Weights of a small GPT-style language model, trained from scratch on English Wikipedia: vocabulary 8192, 19.9M parameters.
Each number is 128 + 32 x the weight over its row's rms, rounded and kept within 0 to 255. Layers, rows and columns count from 0. The size above them is the row's rms in percent of the matrix's.

# layer 5 attention output (transposed), 256x256, rms 0.215, rows 77-127, columns 224-255
size [ 98  98  95  96  92  93  97 101  95 107  96 101  92  94  95  90  90 100  91 103  94  96  94  99  98  93 101  98  89  99  94  90  91  97  95  90  98  95 100  93  93  94  95  95  94  95  94  94 100  95  83]
[[140 103 114 120 192 152 151 163 166 121 106 127 161 107 142 136 200 119  45 141 100 146 131 130 101  70  93 111 135 117 140 101]
 [134 123 128 102 142 101 116 219 147 166  98 127 130 127 158 143 166 154 138 128 142 134 144 101 142  96  76 138 121 116 157 156]
 [136 109 138 136 142 158 151 125 140 125 129 134 108 173 122 117 136 154  59  88 124  80 172  90 114  79 106  93 149 127 138  72]
 [ 88 183 150 144 167 131  90 148 194  83  40 154 149 141 152 161 109 112 144  92 113 128 137 159 105 116 134 142 124 129  91 104]
 [ 83 123 105 131 186 137 152 255 127 137  70 126  66 144 138  75 146  94  79 223 151 131 140 107 124  76 152 117 155 155 137 127]
 [ 52  80 126 106 112 154 167 112 108 152  99 116 161 155 100 137  88  90 160 169 150  65 154 121  60 140  94  90 136 136  61 142]
 [128 139  91 155 161 115 107 146 173  94 140 107  79 115 160  59 186  93  94  71 110 116 116  52 144 203 144 145 175 125  97  86]
 [145 134 106 130 116 135 149 173 128  89 102 141 124 107 122 100 200 167 117 114 110 159 150 125 121 121 150 110 151 149 138  87]
 [185 144 107  85 132  93 176 144  73 102  98 124 139 148 156  87 188  81 146 172 110  93 129 119  98  77 150 127 130 165 164 120]
 [159 153 101 136  99 110  90 171 123  38  87 109 124 167 113  98 126 173 119 131  76 146  62 134 151 147 134 119 142 167 152 177]
 [ 80 191 123  84 124  50  90 123 167  99  92 123 145 113 124 157 164 120  77 124  67 153  66 154 111 163 172 139 102 146 167 169]
 [122 138 165 116 209 145 139  91 186 107  90 115 111 175 161 165 163 145 118 132 151 163  59  89 101 128 153 166  44 171 141 186]
 [194  85 153 165  78 126 157 120  91 149 154 158  97 101 172 169 115 159 190 135  96 126  87 113 155 104 175 181  86 131 120  98]
 [ 52 156 106 177 173 114 131  89 161 130  73 101  98 123 103 116  81 129 138 134 127 163 134  98  56 124 103  80 122 161  54 128]
 [ 86 110 145 144 163 148 169 141 122 140 153 134 130 124  58 136 161 131 109 123 118 122 127 183  81  94 110 191 115  80 144 122]
 [165  99 169  76  88 112 174 132 184 138  57 167 141 147  86 170 156  81 119 112 106 116 121 156 154 117 158 119 132 123 129 131]
 [110  89  81 148 102 144  97 168  97 137 132 116 108 183 171 152 145  66 109 114 129 130 103  71  98 130 119 143 105  82  96 123]
 [131 141 101 101 135  97 231 126 150 157 123 156 101 176 109 166 116 123  77  62 153 115  86 152  92 123 124 175  96  94  87 123]
 [119 135 114 188 139  70 144  97 157 155  44  67 113 146  94 117 160  85 151 101  52 126 150 143 103 118 157  92 145 119  86  86]
 [174  93 163 153 134 162 167 116 168 141 155 107 119 108  88 183 133 142 186 122 174 185 108 154  72 128 160 119 116 155  84 141]
 [163 127 131 109 137  83 116 144  97 142 130  94 206 115 140 107 100  98 124 138 160 113 113 109 155 127 159 127 154 130 115 182]
 [151 136 112 112 108 139 100  66 141 102  92 110 139  70 158 141 136 149 130 100 166 150 170 176 163  75 111  86 154 130 136 137]
 [103 143 168 180  92 107  94 151  81  94 128 110 100 150 183 109 148 120 122 157 112 144  97 155 123 124 107 134  85 137 159 119]
 [136 168 130 102 130 220 141 131 119 112 161 118 159 145 141 118 180 163 141 138 154 150 110 142 173 141 159 145  80  98 152 121]
 [ 98  73 130 155 120  86 123 139  62 132 173 105 163 100  64  57 105 175 102 123  86 124 104 105  91 153 151 185 128  96 133 166]
 [ 93 150 136 146 191  91 178 133 113  91 100 104 103 161 122  92 202 110 109 119 123 197 188  88 109 121  52 116 154  93  73 135]
 [178 182 196 108 181  49 121  93 109 184 151  84 138  99 119 124 156 149  84 111  93 143 182 210  97  93 110 142 108 123 177 142]
 [ 85 161 192 161 164 137 187  77 123 142 115  94  96 162 146  19 113 125 109 177 138 130 108 108 193 134 151 157 159 127 146 125]
 [159 129  74 180 105 218 113 139 103 145 107 115 138 133 122 131 148 144 176 116  85 102 135 160 122 148 161 107 146  98 124 146]
 [126 158 117 178  99 125 146  84 208 134  76 108 160 176  72  59  90 204  47 139 112 170 114 121 118  99 196  54 138 148  90 109]
 [ 69 140 128 184 107 104 177  39 170 156 125 111  96 162  76 166  75 117  94 137 148  97  91  72 132 126  87 163 145 175 155 139]
 [115  71 123 125 135 155 112  97 139  91 131 148 178 119 128 142 123 139 141  99  80 133  96 147 116 161 184  72 102 147 147 117]
 [169  55 171  98 104 100 111 181 109 147 137  72 160 127 108 137  70  90  82 110  84  95 186 141 133 164 135 172  40 103  76  98]
 [137  89 154 121 123 119 140  85  38  92 131 104 124 127 123 119  57 103 180 144  83  73 141 103  43 133 152 168  85 171 120  93]
 [154  68 117 162 108 162 117 103 140  53 138 154 150 121  34  98  92  90 122 124 141 111 194 166 169 118 157 132 121 138 104 141]
 [ 60 160 186 146 195 165 134 137 118 106 120 132 114 106 126 121 155 115 143 146 140  91 101  83 131 149 108 113 114 119 130 133]
 [133 120 134  73 148 158 175  96 125 118 140 112 117  81 130 136 115 106 143  87 127 126 168 169 125 140 113  72 144  85 110 149]
 [109  91 108  61 200  49 127 178 101  79 136 141 135  82 135  69 111 117  80 156 124 163  90 108 142 110  63 115 143 135  87  77]
 [120  76 142 175 132  28 104  92 103 106 135 197 103 105 130 134  80  76  74 103 127 178 179 110 132 146 137 104 145 108 133 125]
 [110  76 135 131 126  99  61 164 118 142 106 167 109 124 126 168 105 167 148 107 159 141 181 106 119 143  75 126 148 100 149 183]
 [176 175 113  92  79 146 105 100 126  97 184 100 182 112  83 141  78 198  93 132 132  89 103  70 147 131 119 174  61 113 116 197]
 [ 96 143 136 130  79  98  95 151 135 108 145 122 145 136 117 193 101 134 164 136 117 154 154  94 106 134 102 134 117 190 175 157]
 [133 193  92 124 155 166 123 107 154 205  95 169  88 124 178  97 118 102 106 129 186  94 147 149  91 137 104  90 134  76 133 153]
 [ 95 153  89 206 118 144 128 115 159 168 138  86  63 136 116 115  65  73  80 185 112 185 137 195 137 169 109 156 126 180 197 126]
 [139 120 183 122 130 157  92 107 114 142  49 112 110 158 101 104 129 134  99 165 151  75 168 127 105 151 107 121 162  46  61 130]
 [146 147 195 106 139  71 110 105 107 141  44 138 104 109 125 141 117  86  64  50  90 128  88 121 155 172 117 104  79 150 153 123]
 [148  89 190 105 139 109 151 153 116  72 121  82 105 155 129 131 140 125 158 135 143 118 101 147 130 115 179  87 120 151 105 128]
 [ 99 166  96  92 113 117 139 149 100  66 152 103 146 106  64  94 181 113 139 144 139 126  54  85 124 129 123 113 175 122  78  79]
 [ 63 135  93  87 128  92  68 159 182 119 153  48 133  96 135 193 125 110 172  88 117 153 129 125  83 145 102 125  96  67 123 126]
 [199 134 137 164 129 118 121 128 110 138 107 255 164  97 160 138 117 168 145 124  79 147 108 149 137 124 188 143 190 132 137 115]
 [120  74 110 151 133 124 119 162  51 154 156  64  98 127 119 114 131 127 146 147 143 203 185 171  84 142 121 150 108 142  87 115]]
# layer 5 attention value, 256x256, rms 0.234, rows 78-127, columns 224-255
size [106  96  96  98  95 100  99  98 116  98 109  96 100  97  95  97 103  95 106  99 104  95 104 100 100 103 103  92 101  98  92  93  97 101  88  98  96 103 101  94  96  96  98  95  94  95 102 100 101  86]
[[117  80 151 161  69 145 122 137  90  96 139 119  98  91  85  72 140  72 117 109 130 148 119 121 115  36 146  88 113 138 130 171]
 [147 143  40 147 141 113 156 196  98  92 108 113 160 154 115 132  65  98 178 104 123 142  61  90 126 132 112 153  91 117 133 124]
 [166 108  95 119  42  79 169 114 152 157 124 135 190 105  90  92 136 139 119  80 159 145 121  88 149 122 188  94 165 170 176 147]
 [152 113 118 119 105  62 112 107 150 154 168 186  87  64  83 148 169 141 108 117 189 136 137 112 105 149 122 152 102 129 142 153]
 [134 120 118 165 103 150 147 122 115  89 118 189 129 111 122  97 138 119  38  99  72 135 159 129 179  87  98 115 102  58  87 103]
 [ 57  69 127 155 139 182 202 109 153 149 137 197 171  97 157 198 142  96 143 149 192 129 113 169 175 123 197 115 150  79 174 145]
 [138 125 116 103 145  89 146 187 158  74 126 157 169 132  85 167 143 164 119  96 124 124 129  92 137 102 126  87 136 136 123 124]
 [ 96 175  97 132 169 124 101 137  88 144  91 140  95 141  34 167  95 140 125 133 107 148  99 145 189 132  51 139 164 159 127 113]
 [166 171 165  57  70 110 119 136 117 165 132 158 141 165 183 188 157 145 144 100 116 149 140 116 139 155 151 192 126 157 147 157]
 [110  62 132 132 113 131 145 189 115 146 132 143 137 133 139 125 117  71 127 112 123 149 159  98 134 124 127 139 117 140  98  47]
 [132 167  96  83 147 105 133  84 114 162 175 114 104 134  54 112  94 120 100 148 142 144 137 162 109 119 109 174 166 148 132 104]
 [152 130 119 107 105 166 136  56 119 112 147  98 123 141 132 153 103 165 103 162 191 110 143 138 157 119 173  62 139 117 159 127]
 [142 139 172 127 118 150 133  88  45  85 189 162 120 103 145 171 103  96 134 124 180 144 110 149 118 121 128 166  95 118 141  87]
 [103 103  96  95  99  51 108 143  99  93 120 128 140  90 139 127 135  67 130 115 180 122 130 155 138 146 136 140 134 195  94  65]
 [107 158  94 121 100 149 158 195 123 112 171 126 160 123 103 147  58 145  62  79 120 118 109  88 108 166 120 165 147 109  94 113]
 [ 90 164 206 183 163 114 114 135 127 114 150 146  47 125 104  92 153 166 117 142 134 112 133  91 172 131 139 188 181 138 172 111]
 [129 145 133 186 108 139 171  97  92  71 122  83 121 112 106 103 181 139 133 115 161  85 167 107  91 136  86 144 166  75 152 137]
 [ 68 126 124 116 144 203 181 120 104 196 111 141 153 102  50 179 126  98 101 115 146 152  73 143 122 174 168  47  88 142 117 120]
 [129 118 171 156 126 149 133 130 133 124 179 113 134 223  90 120  95 194 119 124 148 117 121 109 177 185 180  96  61 111 166 161]
 [157 151 125 204 159 141 108 150 140  99 130 121  87 114  59 115 116 122 123 131 101 138 123 136 115 160 124 100 103 155 116 155]
 [103 183 177 129 109  79 176 124  92 112 116 115  79 193 107  97  82 110 107 116  98 137 113 143 127 109 122 161 105 128 163 130]
 [141  91 112  99  85 109 169 123 219 172 156 130 114 177 158 141 131 190 157 153 152 105 140 149 113 144 155  96 111 148  97 161]
 [128 128 160 135 145  70 140 150 137 135 145  96 143 131 129 160 119 140 164 136 125 116 187  91 114 138  53 178 113 178  26 157]
 [133 128 107  92 143 184 106  94 132 152 142 110 119 150 159 210 132 110 137 187  84 122 104 119 153 132 114  67 141 134 118  89]
 [169 130 179 101 105 175 117 118 111 113 174 176 126  64 122  86  97 106 166 133 147 140 137  90 138 144  95 127  86  97 148 137]
 [151 109  55 155 168 111  73 145 123 170 166 135 119 142 173 122 143 141 112  53 151 146 111 106 113 115 172 149 141 145 165  94]
 [161 163 109  94 107 163 127 159 146  97 140  96 135  81 125 114 155  98 174 154 126 127  78 160 124  86 159 149 143 123 117 152]
 [ 99 128 160 121 134  84 155  91 111 158 122 137 118  97 186  50 127 127 152 134 149 141 138 117 150 132 136 128 114  96 197 169]
 [140  66 150  93 152 146  95 127 138  85 108 191 113 177 129 189 102 100  96  86 158 149 128  87 131 161 135 105  82  78 183 170]
 [175 105 149 100 106 172 123 142 140 105 110 193 133  81  92  62 116 149 119 153  69 134  91 157 134 134 147  97  36  84 105 165]
 [179 150 114 114  84 119 130  82 101 168 134  92 140 158 130  97 145  88 132 156  83  88 118 149 108 157  98 170 144 115 132 110]
 [140 146 125 129 199 162  97  95 139 126  92  90 168 152 135 122 156 190 109 128 146 147 184 149 161  82 197 148 106 122 172 146]
 [144 171 144 144 118 111 120 166 149 171  63 172 136 103 108 171 118 124 108 107  88 170  84 167 217 125 121  76 135 144 118 143]
 [182 139 122 133 165  94 124 116 146 154 110 102 111  97  99 139 147 123 112 133 107 113 131 156 125  92 139 154 127  74 111 187]
 [136 124  70 152 103  92 130  67 135 135 101 158 164  71  92 138 117  82 182 175 129 123 153 141 127 116 132 111 145 188 171 148]
 [167 129 143 201  93 127 130  81 100 128 158 141 110 102  42 114 117  42 177 122 152  90 124 148 110 155 119 101 121 107 136 174]
 [142 168  89 151 113 158 119  91 155 110 158 165 179 139 160  91 174  91  70  95 118 175 115 109 110 117 123 175 122 146 138 127]
 [133 111 144 114 137 116 100 111 141  57 148 109 117  67 138  69 183 127 144 182 151 109 152  76 150  97 140 155 182 107 148 100]
 [121 178 167 110 135  71  85  59 150 158 149 130 124 153 145 142 138  50 143 110 209 102 161 126 122 128 168 103 182 161 100 158]
 [133 121 116 127 122 219  67  87  50 137 140 130 134 164 108 145 121 195 117 102 116 106 126 132 115  91 147  91 112 124 150 158]
 [188  90 126 110 112 146 143  49 153 146 138 185 124 148 139 134 124 165 110 101 131 154 150 128 101  98 170 151 129 127 117 117]
 [203 114 146 110 140 137 126 123 114 134 200  83 116 100 107  67 103 180  91  98 174 141 122 126 126 138  80 142 115 137 145 163]
 [ 82 173 114 118 130  87 145  64 173 139 157 121 145  92 114 156 140 162 165 143 174  78  99 107 186 122 155  90 139  98 152 137]
 [119 147 147 123 141 197 171 139 107 115 167 139  94 154 144 100  94 111 116  66 126 102 117 119 169 112 100 120 117  96 122 101]
 [200 135 145 120 163 150  98 158 105 164 176 143 135 150 158 132 161  96 117 107 175 148 109 155  66 143 115 108 122 126 161 130]
 [132 126 113 135 136 178  65 112 128 184 164 144  79 100 122 129 124 162 151 145 129 106 151 185 131  82  93 142  73  62 158 152]
 [109  80 135  74 174 131 140 155 137 149 166 130 131 120 112 100 141  92 195 103 103 121 117 133  98  89 146 150 102 125 128 122]
 [ 99 156 146 116 155  88 102 135 139 186 169 112 158 151 141 166 128  93 140  94 181 131 192  63  94 132 208 133 107 137 117 109]
 [149  63 200 135 107 165 163 108 148 147 121 108 102 123 162 140  92 120 136 143 139 128 108 137  97 103 117 173 165  89  81 145]
 [ 91 126 132  88 167 119 105 149 151 141 163 117 133 117 181 117 106  66 112 149 159  87 106 195 107  91 195 116 116 149 119 116]]
# layer 5 attention query, 256x256, rms 0.19, rows 128-177, columns 224-255
size [151  86  93 109 102 125  87  93  94 110 102  89  94  87  94 105  90  90  97  94  96  92  99  90  94  90  90  89  86  87  99  87  85 111 110  91 107 115  91 108  97  85  92  98 102  95  95  82 111  87]
[[ 75 134 122 151 108 159 185 140 157 111 111 104 128 203 191 141 150 116 141 127 124 118 108 118 148 149 116 117 169 125 121 116]
 [101 130 199 137 152 150 139  78  92 172 129 134 123 141  97  39 141  95 152 151 120  91 135 150  80 103  99  68 135 115 188 129]
 [ 67 152 120 110 197 125 163 112 167 134 147 105  66 119 142 141 121 120 186  96  93 133 146 105 125 114  87 140 125 136 152 100]
 [116 123  84  87 128 165 148 133 161 170 132 113 189 140 150 126  93 105 178 202 106  76  85 105 176  82 118 141 134 138  82 114]
 [113 162 114 133  96 108  85 129 102 150 148 189  75 160 117 186 135  99 116 128  93 161 137 212 170 144 154  65  90 116 133 105]
 [119 134 113 113 136 206 174 108 152 151 141 162 174 129 155 114  93 136  95 144 123 136 165 118 108  92 154 188 127 125 107 153]
 [110 106  66 144 113 148 154 123 135 149 100 179 151 181 167 145 157 116 122 220  88 127 113  50 182 130 116 156 141 105 106  78]
 [ 77  91 150 119  98 132 127 119 128 184 198  66 137 106 102 140 158 151 158 140 135  89  67  88 139 105 122 152 137 123 111 112]
 [ 99  96  86 132 105 142 158 108 145 208 159  95 115 147 122 111 147 111 209 145 156 148 104  78 134  92 159 165 176 124 148  79]
 [ 80 143 115 120 113 170 148 133 137 201 170  66 162 157  67  83 154 125 182 173  92 117 103 111 121 110 136 175 107 135  96 139]
 [145 118 139 114  96 135 145  72 117 157 115 145 144 144 141  90 108 152  69 121 139 133 100 107 172  86 146  98 142  98 172 110]
 [170 132 130 100  80 166  67  80  76 181  66 131  76 152 138 136 152  91  96 160  64  91 164 162 165 124 155 147 116  91 118 114]
 [146 161 129 136 187 103 101 172 120 153  98  77 128 176  86 172  86  87 129 151  92  84 125 177 158 133 155 135  75 120 106 112]
 [164  86 139 131 136  83  88 134 108  82 113  51 150 148 156 120 101 185 168 112 133 135 131 188 138  84 176 162 162 101 166 129]
 [138 133 179  86 112 141 129 154 124 141  95  86  92 137 122 189 134 142 166 120 123 115 153 111 147 171 156 103 123 194 130 131]
 [126 172 101 135 164  97 103 128 155 133 145 124  84 175  94 146  88 172 140 137 125 127 143 161 174  65 126 184 150 155 111 144]
 [123 113 158 105 158 176 115  95 103 176 145 136 110 167 128 130 115 117 129 139 144 163 138 176 145  30 184  69 130 157  69 171]
 [113 116 146  79  69 157 160  93 103 121 108 122 159 129 136 194 157 123 169 139  92  74 122  91 153 112  96 141  85 115 139 124]
 [169  81 163  97 163 101 153 145 124 150 125  75 152 113 147 128 129 194 142 132 204 181  79  79 180 132 131 130 112 147 105 144]
 [145  78 153 124 126 135  48 112 133 143 105 146 142 179 125  78 172 140 152 138  97  81 101 191 128 132 156 103 145  86 164  93]
 [165 185 140  87 144 132 186 131 101 112 133 122 142  96 146 133 115 103 131  43 143 141 135 137 103  85 117 180 128  95 178 126]
 [166 141 128 131  61  94 147 108 152 135 114 115  74 114 141 158  99 105 147 142 109 112 168 102  87 129  95 133  97 124 139 153]
 [120 131 135 126 120  97 213 136 193  89 147 156 145 132 163 111 109 128 181 109 196 133 142 152 115 128  49 106 116 140 154 152]
 [163 149  92 136 150 108 155 102 117 131 115 142 132 122 105 131 150 167  98 140 109 142 106 150 134 164 120 142 177 131 131 151]
 [154 192 149 103 149 149 134 199 187  88  98 174 145 158 110 158 162  38 168 116 132 102 129 131 164  96 152 176 135 144 115  70]
 [111 147 115 122 125  96 158  98 176 134  81 136  91 143 190  72 173 108 191 139 123 161  83 121 181  77  95 141 160 106 141  97]
 [ 75 167 147 159 161 110 126 223  65 124 112  66  90 174 106 126 131 188 137 214 156  87  71 152  87 160 126 152 116 166 140 112]
 [135 155  84 123  91 155 103 173 135 104 191  84 127 128 108 161  91 144 233 148 160 168 189 121 154 106 143 134 136 162 112 149]
 [107  96 104 153  85 121 166 162 101 126 102  61 179 129 130  70 131 126 114 164 130 115 177 146 169 157 116  87 150 164 144 139]
 [159 151 109 135  74 120 186 108 139 119  81 125 153 112 127  80 150 147 169 127  95 137 122 153 143 106 150  81 104 100 132 106]
 [171  94 107 203 131 131 116  86  27  85 112 175 132 115 144 144  89  80  87 159 113 157 127 139 104 139 130  90 164 152  76 171]
 [105 142 129 167 120 143 131 114 145 156 177 173 129 122 143 121  95 150 136 141 115 105 102 115 131 162 164 119  78 220 115 127]
 [138 117  95 122  95 179 166  51 157 124 106 112 175 120 170 195  78 148 168 155  69  72 179  31 154 134 109 130 218 132  73 104]
 [140 107 151  93 119 114  40 165 126 170 128 135  72  71 120  91 106 111  70 133 118 114 152 147  68 106 115 159  73  93 131 169]
 [131 170 153 108 133 131  54 126 128 140 143 162 150  29 135 112 106 140  68 128 117 155 155 123 144 109 138 158 120  75 150 146]
 [128 108 154 131 145 142 194 203 143 130 139  97 126 194  96 141 158 113 140 110 185 190 132 116 146 147 136 111 146 128 102  64]
 [169 161  67  90 129 130 126 134 207 141 148 147 174 123 188  71 102 129  79 174 117 101 111 152 154  82 147  97 134 167 115 173]
 [110 130 119 142 151 129 154 170 127 118 151  89  98 177  69 255 151 125 128 121 113 186 124 126 157 185 135 167 142 111 131 129]
 [ 94  94  49 151 128 158 142 100 105 151  99  30 129  85 157 153 141 153 110 127 158  90 137  89 105 190 118 155  88 109 162 117]
 [112  54 125 128 145  96  85 113  94 153 107 110  86 152 128 172 157 114 110  43 122 179 163 181 115 183 151 109 122 126 103 138]
 [120 199 125 195  66 178 118 107 106 124 138 129  77 153 113 198 142 113 129 187 183 182 116  74 128 134 142 118 121 170 147  97]
 [121 127 102 147 165 164 148 138  84 100 113 101 155 164 118 122  90 110 150 127 123 123  88 167 165 133 186 133  80 124 148 143]
 [ 93 168 103 144 143 159 112 105 131  92  98  44  95 131 150  98 139 165 169 148 145 155  91 170  57 141 164 124 144 135 119 184]
 [111 100 155 114 200 102 108 144 177 130 109 105 144 124  91 124 133 126 108 125 156 168 170 114  78 107 159 152 134 115 144  93]
 [134 139  79 172 103 123 158 117 144  83 152 177  44 107 141 159  94 106 132 124  71 160 138 118 125  61 126 174 191 117 113 109]
 [117 121 175 132 111 115 116 166 123 172 119 134  66 133 123 166 179 135  88 115 129 187 145 201 212 127  47 100 153 142  88 109]
 [154 134 101 121 150 148 129 137 146 133 122 155  61 103 131 144 117 117  98 101 108 139 163  90 140 166 104 117 131 138 102 160]
 [ 97 139  69 108 149 156 146 145 159 136 137 127  48 142 151 125  71 102 123 109 140 156 150 103  93 145  71 110 117 149 100 205]
 [107 147 150  86 103  94 106 215 108 106 165 167 130 132 163 119 113  88 149 140 160  98 109 130  70 151 104 152 164 109 135 136]
 [ 74 113  93 146 147 156 115 127 102  44 143 132 119 148 190 148  94 165 174 139 187 129  67  99 135  89 142 109 113 133 120 177]]
# layer 5 attention key, 256x256, rms 0.185, rows 128-176, columns 224-255
size [ 99 102  90 101  99  96  93 105  94  98 103 108  93  99 101  98 102  98  91 107 102  94  97 100 100  92  99  98  95 101 100  93 142  94  87  99 104 101  96  84  98  93 106 105  93  95 104 118 101]
[[115 141 129 140 160 126 178 100  87 123 111 128 125 147 130  63 139 117 101 197 131 119 144 148 111 164 170 140 167 163 113  72]
 [ 90 112 182 138 135 116 158 160  99 140 128 154 147 133 169  76 162 163 152 173 167 132  82 156 165 163 153 146 181 101 120  75]
 [116  98 128 122 135 140 142  60 123 111 113 133 116 179 115  86 168 161 112 173 124 105 143 174 112 140 115 106 102 132 143  79]
 [107 164  88 104 120 116 169  97 153 140  76  71 175 152 140 149 107 162 143 173 142  60  82 127 111 144 136 213 149 135  93 140]
 [182 163 131 131 142 179 121 132 155 101 110  80  85 100 120 112 155 120 148 179 111 121 195  57 102 108  83 173 147  77 123 184]
 [ 90 160 146 135 101 147 113 178  91 101 135 131 119 151 157  38 113 152 162 130  82  76  35 130 136  93 102 142 148 151  54 124]
 [ 60 131 129 146 127 147 122 136  85  87 151  71  66 172  49 106  87 123 147 112 106 112 111 202 174 131 138 118 116 147  87 107]
 [132  96 116 156 164 159 108 175 104 201 125  88  95 139 115 107 137 103 125 139 115 126 123 137 129 132 110 151  92 129 124 140]
 [103 130 115 126  98 149 150 112  76 111 164 106 116 128 129 126 101 119 114 142  80 146 158 186 128 169 130 122  83 157 148 132]
 [100  79 115 169 122 137 176  95  85 117 145  99 131 181 173  97 178 165  94 136 173  84 149 136 123 139 127 128 153 131 112 124]
 [ 82  88  47 192 166 145 164  94 117 117 111 147 158 122 137  86 175 112 141 120 131 103  81 164  95 160 139 128 144 172 139 137]
 [118 142 126 128 184 115 177 135 165 101 120 132 140 220 150 162 111  88 138 129 151 109  94 125 127  97  95 155  62 157  86  64]
 [146 169 151  89 110 123  98 123  81  96 160 140 119 103 232  97 118 115 182 143 141 162  88 183 131  83 139 161 139 147 143 118]
 [ 93 166 134  28 125 172  69 121 128 168 146 226 146 121 121 115 130  79  97 147 152  98 118 147 120 163 107 136  96  98 102 114]
 [110 111 157 104 174 124 147 120 129 118 101 127 133  99  92  58  91 118 137  92  60 141 117 111 111 121 136 187 129  98 137 101]
 [111 105 192 146  72 132 146 193 140 136 157 156 158 125 139 128 141 100 107  75  96 129 135 166 112  90 127 107 139 133  86 115]
 [100 122 143 129 143 101 106 152 138  63  81 190 126 139 108 177 101 122 124 100  88 118 133 174 125  85 100 156 144 128 165 106]
 [121  97 142 135 150 117 139 118 159 134 160 123  73 176 129  58  96  88 122 114 122 129 192 163 129 163 133 101 178 108 120  95]
 [ 60  94 122 144 119 127 116 147 185  84 108 164 117  92 130  98 138  29 140 181 117 100 146 133  74 131 140 150 166 167 111 160]
 [ 60 182  61 129 106  78 143 110  78 120 152 111 125 110 130 122  56 103 111  65 114  75 116 116  50 152  76 164  71 105 109 205]
 [104 136 104 158 127 136 105 106 147 145  91 124 160  92  87 112 172 164 155 187 113  95 153 133  78  91 172 167 155 115 115 117]
 [137  82  94  83 167  88 126 159 133 136 107 115 143 122 166 128 202 152 191 119 144 111 101 125 111 123 151 125 160  99 137 150]
 [147 153  89 157 121 218  67  83 112 100 138 158 124  90 121 148 186  78 122 128 150 152 113 130 141 154 111 138 162 122 175 142]
 [119 111 142 123 111  99 132 122 140 148  59 137 111 125  58 110 159 119 155 161 129 117 107 143 148 115  90 132 126  62 143 126]
 [138 175 198 166 111 145  74 125 141 144 121 128  89 132 142 150 141 124  73 122  87 111  83 109 103 122  93  88 108 147 162 221]
 [108 147  98 143 159 130 113 135 170 137  96 132 125 170  62  85 126  89 132 104 116 124  97 130  75 136 160  63  96 135 127 138]
 [150 159 143 119 129 119 124 117 133 131 174  93 126 103 145 139 139  85 160 106 128 122 122 171 201 122 138 146 148  68 122 104]
 [ 49 133 131 134 161 172 182  94  79 132 119 155 150 146 120 148 107 105  84 131  84 106 105 140 108 154 124 120 129 137 103  97]
 [125 143 127 180 126 136 138  85 187 124 186 185 100 149 170 132 129  84 128  91  87 139  61 115  43 108 133 176 138  91 105  97]
 [ 97 132  68  79 157 103 131 142 153 133  54 137 127 104  96 162 126  96 159  99 134 173 133 151 118 157  98 128 136 171 128  95]
 [114 143 182  59  90 141 182 203  99 134 128  97  93 137  94 157 158 126 144 155 127 106 190 173  91 134 185 120 122 138 134 141]
 [155 141 114 144 123 126 116 125 133 131 175  35 159 127 131 120 143  85 107 141 106 135 184 169 125 119 124 144 170  84 213 117]
 [ 70 187 120 154 131 119 146 143 115 130 116 107 152 173 181 153 114 113 143 166 111 106  79 144 155 141 151 189 133 159  99  79]
 [136 104 107 120 176  73 135 128 104 139  89 133  98 104  92  87 149  96 125  99 105 158  78  55  79 157 134  64 155 101 142 113]
 [161 148 136 111  75  92 115 149 166 120  79 138 127 122 147 128 133 153 146 113 154  89 165 128  96 135 114 172 144 127  81 122]
 [113 145  88 142 135 133 163  81 121 150 163 118 125 173 132 127 114 123 115 158 116  98 116 142 181 118  92 136 150 122 103 130]
 [176 187 140 140 137 142  77 126 143 102 140 168 206 150 161 154 121 120 177 164  95 135 136 121 156 108 128 164 120  91  97 134]
 [109  96 167 156  95  85 111  82  70 152 169 123 152 150 156  80 159 102 131  80 141  85 160 169 121  96 116  88 128 135 113  92]
 [128  64 166  99  98 177 132 147 124 179 130 153 101 155 119  63 144 123 114  73 170 119 103 108  79  78  93 142 139 195 112  99]
 [ 55 127 134 136  77  98  91 157 106  42 163 108 143 100 110 125 125 107 140  85 103 110 208  91 135 183 139  95 147 142 138 162]
 [114  87  78 159 160 137 132 202 129 110 120  83 136 113 104 106  68 136 135 126 119 118 130 121 109 140 121 158 110 100 122 112]
 [142 143  90 151  89 131 165 107 134 171 159 114  52 171  99 106 192  92 138 117 112 133 142  97  91  89 103 120 137  74 130 171]
 [132 114 153 130 186  95  94  84  52 181 117 196  95  96 133 138  84 142  66  96 114 147 138 108 152  97 195 118  95 120  79 147]
 [103  69 173 135 170  97 142 128  76 118 136 144 131 107 132  85 154 163 116 119 191 161 131 137 129 100  78  45 142 172 116 122]
 [171  98 111 159 107 137 140 137 161 139 135 123 108 198 112 139 184 154 164 123 144  88 111 149 134 189 110  71  77 133 142 133]
 [ 71 109 120 176  75 156  95 100 113 110 138 120 134 176 211 145 113  62 154 136 104  76 138 140 105 130 143 185  90 137 133  91]
 [144 151 133 169 115 150 189 128 125 134 100 106 171 143 171 105  99 150 161 195 151 123 141 185  68  99 159 174 188 131  68 115]
 [146  92 142 117 154  95 109 161 104 150 147 121  69  91  91 132 129 112 123  11 169 113 126  61 141 107 132 118 105 146 151 192]
 [ 96 145  87 139 123 151 121 139  87 143 114 117 112 124  72  98 159 168 134 124 131  79 145 129 162 124 157 179 149 177 130 131]]